Each number is 128 + 32 x the weight over its row's rms, rounded and kept within 0 to 255. Layers, rows and columns count from 0. Numbers have three digits each. The size before them is the row's rms in percent of the matrix's.

# layer 2 attention query, 512x768, rms 0.0225, rows 378-509, columns 288-335
066:122172142175116105099071139193129097179203198131130141175106101083157077114103157123074215083123089094164162125125155163107148149105104087143152
059:064078095110087103151140135176129183119134074119106119179128137116056168092151104127114132202165107158164135107067144131106129134118165165192106
067:041173141100141124049124103072118134192118169098146151101183137210157170118127100103108110125121159140167128122185093164111177204123115174127149
069:150064134132086145076103140052138072149131148166103152157160083120187137145102164072155164106130108096142082120101138117131142103141120114132087
066:100161156083107160100133168114087125077130104100135143123115162091128183188083099108100052151101153152160086146130134147094100140121160093104118
071:137061120149126123126114126196208123156145128130161152137068120116113087116113109115101172160152172073141155142154150142078122177128161127149095
111:155110097117089134133144092187133163133111123097136135125104129105167084158054054133116126153127134110109167124153118192087129108115153110119110
099:124133107097133113218130116179133137145072121118097143123106112067140167138157103146085110086131146147072094166127137101177079153093136129122088
119:138151102080119115082105143135105183153163144155123121145157105082154102124138196083169245136122128126072150140121154117135096076075129139127123
112:162104135095077103104108122171127178171065146144126140176162153092151152137170161146153146119125112102119221118161140138156122079142119099103158
115:090179139033150131085145117096134124161177184213124120103093150172114112106113162132155219102098078123140139129119104159169127135117098110118143
109:165114122113120118117126116113180116130109132130165123120097166129084087142082117127171179174103060177090227116172141172177178115106107132155129
119:104197115105170112170143104103101162146152142142116095093115179157067122124105123138166174163118108136166095136163093182135140117143119102123175
112:104121143113163136072142160130084148176155182153120129117148077125122115134090168109127187078090136146165160105135091151155126092108115166104128
112:107064125158084139113159107116109127131216149125124121126150102144121081126143116096144216193090147173126098133161132171085174144121119140099127
109:136170127169153129186084140111151151087153105137139146135104138094177121125129125146163089142137118070106097116143169015154157146124127111180139
112:091146167168171142158179129117117090139143085132112101107168129156135095109082121169100073153140129136189103186134123045170131135120168166112119
123:142018173156095125109152154092114129129183154081174104145171150110096144106145182141141182096115136147153147138160077149129096133133099132124040
118:128125170146174136140084109123151117107117129120093147135146118152113133114143114209080056115130137109142129146125100068158124110133127134183118
122:104163129073088132080129076140185131146070110107127110102187161120176165136143040101116090165164094096113121116121188102154107121119101124053131
118:088209095146200148107129094145180146125105128165106161138149174100134107165179089183120142186150131146129142130134155097165165082155124133094130
108:080098141126175081132153099131124119172131179158125068119132102142106114127115145118136138134143072113131139135188084150124094106164129108134132
103:135111110077136121145181083125100116190180113135116052044109083180065140114112107133118186108166115140133097146193107129137121131113093127144151
122:185130095135076108090144110124208155150073096157118067150151135103175124112097142161104171153139106114105171146164186128119227067127136122153140
134:104218084119124135099100104119147175135061131135119125118182196119162194119129102150123064147095161106100136128132172101223130047119111078099115
127:153192118126144104103159102140146136137137121128133159100144141070247171128103136130120124119148178042110167145162190110083162081089149098185149
121:101134122106175135132131141109099147128123177110126134106150121120106143149154156128076162093119151144198112125160130122117126173145122114107172
106:139139176154175141084109160047113148116115150182111128113120130130121176124143208215103136062177142138097100096154123147171121084132084133125139
115:121162119121150134110129106137141142162082155133135095125180165089121114133133130171122074152130110125135171118148136095188099075145132066126104
097:163112121128140092192127126172120098133111058124123128166103083115141098128156104199095083134140192130092140157155113111161108194119124098120131
119:210113136102101110147133197153123150125121164113140092147111092125118121115133113099150144112150176092074142097145156155165143126156117137131118
117:104083142074108124096138172143104119108083150074156135127176065145074129145114132086122089127065182194141110131099065115140044116112118151098133
118:106082133104126131111073132111157111042125070105145122096129157139114127142143120089131064136138114127096077130086161114148127151128149146140126
117:147086139134110139124129122169114078093140166117150158141092172163094085101102139157095070107090110121111128166111073128129108139127120159108076
111:115114136073149118163150094083120110172132172151118080151124207149124155177121113105195209171148144140115145103147117171196167100135142135127158
104:172059087051067120111156167158124099109110095183135177141109116154151094077116164126105135082100122154137074144090137121097129172102091135175112
114:117102121120127150064156072082117134170170145151139136106160161101089146174159153119149196135137109150068171094164131095139163087096092143135114
103:149096124127099127153155123188108104117141130105149123094083047157101082106090135123117181136121100148110156188143101175097149107112128176123082
124:162162111126082133129124119186124191129098130116144125147089157111116106120097116113137095157053156127127186090138163175116122097131136104136113
113:133075122159092115157121133081114093097123077098131153143104162116117140144099183143152112121152104115139116114118160175077118153131121164110150
116:158116129120084105174123188141188162143106108067134057165124159138122112142132063150147046142171232135113180118119175178137167136159152104153192
120:145166173114145121096124127133152167176077120180143113138115100117136113137139115131165171166119125181175157116152093165154141069127124105123116
114:122110157157108152105145146074153138156155098138164089145183149133142188114096194143094147109133117116175110132138146085115165128195103139131108
139:107113105122116122203107125121096147176089217101102080119137133167116135075074098161036125139151164106118217138153160152201150108128141139083159
125:167145121107054132161178143249149154179079160126092169127110106110147086137136098094164149127103124124065182104133132150107139107124127138157108
112:140108130132124121113103117172115123135158140143135116132133145142085080105129142147111193124043103146139068119161114141190117098151113119142078
111:107080129178152163119104160100110133089139118154148128108085079116109138152105125129135093119131162123089115147098151165088139155131141157135169
114:085153173145116125112135092079136131170130149126108130133158114126188161100192218148105152170140095077081113129105102102142170097127145094120133
120:139151082144120143120128111141130148118123142153129191147179096056195195144139156133146112144121136114070124116112142104141109088099140128129058
123:106158113120110118157130133167109136144152131163119117131106114149077058090054066058129155186122127165091148141131175198201148126161138146118132
101:130112155099103130117159140056160135160124126147116182154151072203082107134163179147102065099091109146167130141107063091122102164134106101096109
106:167144126128098097192127160176145134131082164197130141150118149155207077099136127177103115127138154161105129158127149111255126133142120080142132
102:183140140167136115112150127132180149077127080158128176144104148108194098106119116177093117125124132114129152082088129119104202111171130137138108
110:148098134116156139169172166127114087144174147175119166141112079144063139126052134101126120082158156092118110145162063138106131132138120116170165
126:136136100149126124199067166139135081095139136102153153133147110143127164084137122183076079143136125111110107168105169089095112128122152175138098
120:109109164152129118118110125099128111078117119122138133152125111138136119121158146078125104123120086136153077135090136103084112174098119111118132
118:163101145136094112177046111143127127115099217075109117172172127162114132126095165084113167093119143138123186103088134160127104131132114138084087
113:140073164080166128075157151112141110155184106198127147107110132115186116128152180128168170106142129143104135149090107120091103130126110136093105
117:149095094125117109113151141131196105119101133132114177122122174136166160085144150160146066160107149174149137137115146135083120105123141144072083
117:120198112127129107103150141146147143150158140189113134121088141146161127092114206136111145127097086164119141127145111130125142149101096132142128
130:149175125129135135132145129097113148177121203174112104138122159059114173112136165136107155133137155078136176119158104129126085061142105086171112
123:132094091114163116139137159160160161161123150073117074137123110118159054148110030142103177158140175134117189109164092147136126145131152101136180
110:117110116041145146158140174161126114169079096085160098128141111211088069135173102114091154080119089108089085130131076109157119118096128120093156
108:140112142114132123129141179164160143152123151147152105120104122156075116105154166192122139179127151148128194137143157132129201095122122107102144
119:086102110152141141112130133060115108138184139122098169151115144121168169142115104066160140112127123127137084093106099152070090181128132185145110
113:121173130123104090159130124138177151111118139048116108111133164104146167129101044170123045151142132089163184107163160143144100156122150134135154
105:197124127149132100155131140194077109115094128080151119127113070078135127105143131175093076091104187093125128164106098095144149170121134067178079
115:073137184117161129082139133109138104141073137102102115094140092175092170154134165153141086121105073147181067120120112156084084192146131141062139
113:154142147118122127193113102116185085155055087134148107151152141164139137146115115137116060098115112108129093128113070134116098154163142145145085
105:126105122155081137111105117074175110152116065174150147108124136153105153127160122131160065109140084138109102168088182115080178149106122129090165
106:163094207173081129066130155134094119139196079134149125099071100154132126129089146108161112121102131114139155132134112137056165125132134101170123
109:110146086077115169075149150103117149164164112200135097112163160116146120120114164092137169122134158164126077161168108111201114037152120161094134
131:193078141106136128103139182129132147125160139081154157139105103111111048120106130181147092099062153168179181122123113129133082159130112115155093
129:127060125104094117180094085108133100129164183067123136093116149154134214139114076084114155128183118117185133137125170180053139144145121162059101
114:043051112134190163135105111095142112109117147078119105144174118151074162148115082076108125104140078083111093138142096176113098193129145165093177
123:159149095120108122111116140126092143159183166141113122106122118080168111112135219138122227138115174120138182138156121137130151060107139136150129
120:168156091133083133142040095126157151089148109130107166190120141122138129156111144106126187160101107131085170135064151144120134068117125138109120
123:102125156086132129098077142100170073116143065134124149130098098150157135122181189113137150102133047140111055123108118146067133170090139143195140
117:099128146111133100098074102086158096137098094116106116125143139107165221159118109113133115148173091107115088129098156110150119113109107152094176
112:140101126113168103122135110123150105129185148141116141103097119138144117145115143087184176139168117089104133136159111171074185157112123167182153
108:209109064112129091207088164190135122112147135121130110128146073091165135108144162112122215118111166092093125158161143162054131082132125129160143
108:108221113092137113119195116142038108135105095129123119116134112181166118142140162111141048071100168168131064151110098053120091158112130096132133
118:132122125110134130164155094112079142156134132145135077121193148040098109151101151115142182147153119128127113110155120140142151055115119120138113
118:140100096126116140089179115137114149145155133163135113134114078140128081146123171093148255140123144122052128102151146184089196118100125181130139
117:156097082135076119064169148116142179136124158155119081154118108148195132107110134157115180121119105125147141141140168148180167096122128125129106
114:141159094123174122092110187092122108135203102230112170108152108103131141116114189170142157147169121132101066160133105121171160106119130126177130
106:083104153166171125106166112101163120120097162150116092146125127139112140139205114140147132095151136142128157090186115144151139202139092157082161
121:135118096087146121093153141112148181147142098178150090128159155149152057118134142124115057148070164120154125130128088097226122100173143109130104
122:128077182158130134103126150092183133153156136181111126096096073199060105085146173219108161127160121147175133080152120150099157214166107119131119
116:193146101101076121112123156122093151211147156152144121116085126106117131089143148114144190148160125103071163125131126149180130035124130121153122
125:101152089063125131093199160063135102143139131171137141133108115093126110114166103103141147089094113144141129111149069146076124091135110114086094
119:124103082151074119110107127145123088161114149176122105127124137125139172149129130128129192130139147061053059141169123159149114102143137126123137
131:076149183135157131159150133074103101139149172129110100095124109139066151152153127127142140121147122089161138150148111131130088126162138161052162
123:097120106079145139073152122078095106147143118172125104130101107103112110166140170074183161109100133123095102101137103140127137182097101100166125
111:121121124175081127130162123134138103132137152111147127094098137136143101125128091107187167186166040170097129170138132152054199154073132154144089
110:160140130083101098140058135113119145149119173096117101134188211121151142102221160167109095126129120159224062149071128090178078094103146089118127
118:149147140180168162129087119089150099112149109137124107095084161149116128109110171186116097178164135097171101131163163124120162162147142157138144
129:107120134153096161126120112098114142119171116095140085132157108133098141140137122079103129135142161166109076102119128102106106114099136130154163
127:163194121139117126130145107146125118117075144126127124140138121101177143135213141110132118116166114066104136127105151082147150086084122114130104
111:082169144151185140124098157102128142149150213128106103163134168121147184120117155158123181123166116089100123100141140075237132121115098136139137
103:134149114149093138103076175146182185109068078189149150140154167100135125110128177203077043098092179116186181090150108116094126111116123066213156
112:120077161092170142118098166108159085082181075078143109148081080178118112104129145158135184111111128122193109147123127145075177175159118159146121
120:226140094122099096157132130175161187171152156139116134131114091074156158127120146150179177154137113102075179151146111166114165081095125097215107
119:171069093101107145123199163159184121123140106146137212110110098132178125129122140195167112127099136142142154119157145173060173157156130110144097
122:135132132080118135121131123125180111124101102121142122120143097129131133113131115169092171121140097107140088145147163147070173160107136121153133
112:189059173127166123117069149139090115126147085141142125113124111176042091156113147195086136104157164090139150127168088131207098191151122104110125
120:131124199168168134167107141113101103142121167144129110118089139092021095135040090108074156154136158142162218126123109092098132152119114152124141
102:089158097120184131153164140087139155141146149197118143178094172160096153139159191167132084153128102174170106102118096088114132127159120078098126
111:102048197120157138138191148143087127128148141104119112105134110201098088123097115144149132096128108180165155149118107140135154183132151135127136
108:168040117133106123107157111111132150139097140130138141180108096118129122132171120115137214136113096148067149132160108135053128138086115151119124
125:131162091158124139138134101110155114106171097087165154151154110146104078099086134152105082116128086114128140124136130138155156110101137150185109
116:098115136096187169158105128114138079115170117183103115087122129104142183184101137107153169081169095054117131112133112140090163145139119182117156
114:163159089122104149149122125187114155176145193133147129120104118079116198115110129079149197138148150080150159142176154176153117044125131106143102
131:054117140149110127092163102097083124114064181151112105148204140133093156133137144030141172135158095161109095132140112147182105118120116131098123
119:208152096123104166094159155169128123104181087116156163149140114103142109131094159148128136147116158115098146124123117112143120081099127166180102
115:114139178138172111171123149104098058132152139153119107080095150142121136086122156133156135096173152138165084153103097080126092200109123162090178
103:040190164161128156116086090125157162151110122192123127177199146127167168163187194141116158173153067125095161116154150100182120126131137116098149
114:063106117094136122199112113065149053098158095110109168150107176096171123186138080100152160090145107137102064110057121125150133135151126113100150
101:111129077133115091151113121142139121116165055125137129121082120151132037138178188110106100146098124162108071144148131105109096129080140107116158
111:120154074120054118133091080142121122157158098156116103114155189142161150138129178088119153164126050076090115127091132126158132098109134136104146
116:091143118131121134045120100107151125126120071139128160137134095099177118150176170111160146132110112137076115115112092140114091067119126100142122
102:088108169141144155095116128140146122119108082126159087105151102163107092162165114129132096170145114111085080125121136106088114131145120135041176
097:192115177119105101155143130180089098198087170122092144134137100142178145111098114165116118082163111200102142165108095108109134065137137176054120
106:081147162090132107146119128116152161159097217136106094142128110114066157111146188111163143118097139132137183077131077150190097122148093119078128
108:158033188130112135169153155157113082106147093115114097132069062178110114116193170146147163130132116166104080157146134143035138125127126175105106
106:056161126245156158139072119154148108090149042124138112097100131113125111155100127154141106182098138139114101114125169160117188189159128103138141
099:200146127106078115137127123164130128150084151103096157164120104115135137123143111109151196160141118130116155163143140166096117105124158151128130
131:177128137172131106155113125159180081088108107111136149129100121135141117080130147205090086142114131122121131128121105112157089204146130110118107
127:142157129148089128095143130166114109134052109208146148109148091152103145098105147172095044094101177154134124150134123075107106145147107106125104
112:095202152118150149140099134065116137145146150139105061123130149086098173168163145052137137148164116116179109119178137108095164110151116138123152
118:142146127149164134172101105111124143080185123106146124165057152137117041163100114122119112156091114151152114120111087076105130135086125125118135
117:113108140139151115139130101086123153127118194080166143194114111130105140094153166088123149139124128165132163132163091129083119099102115140128094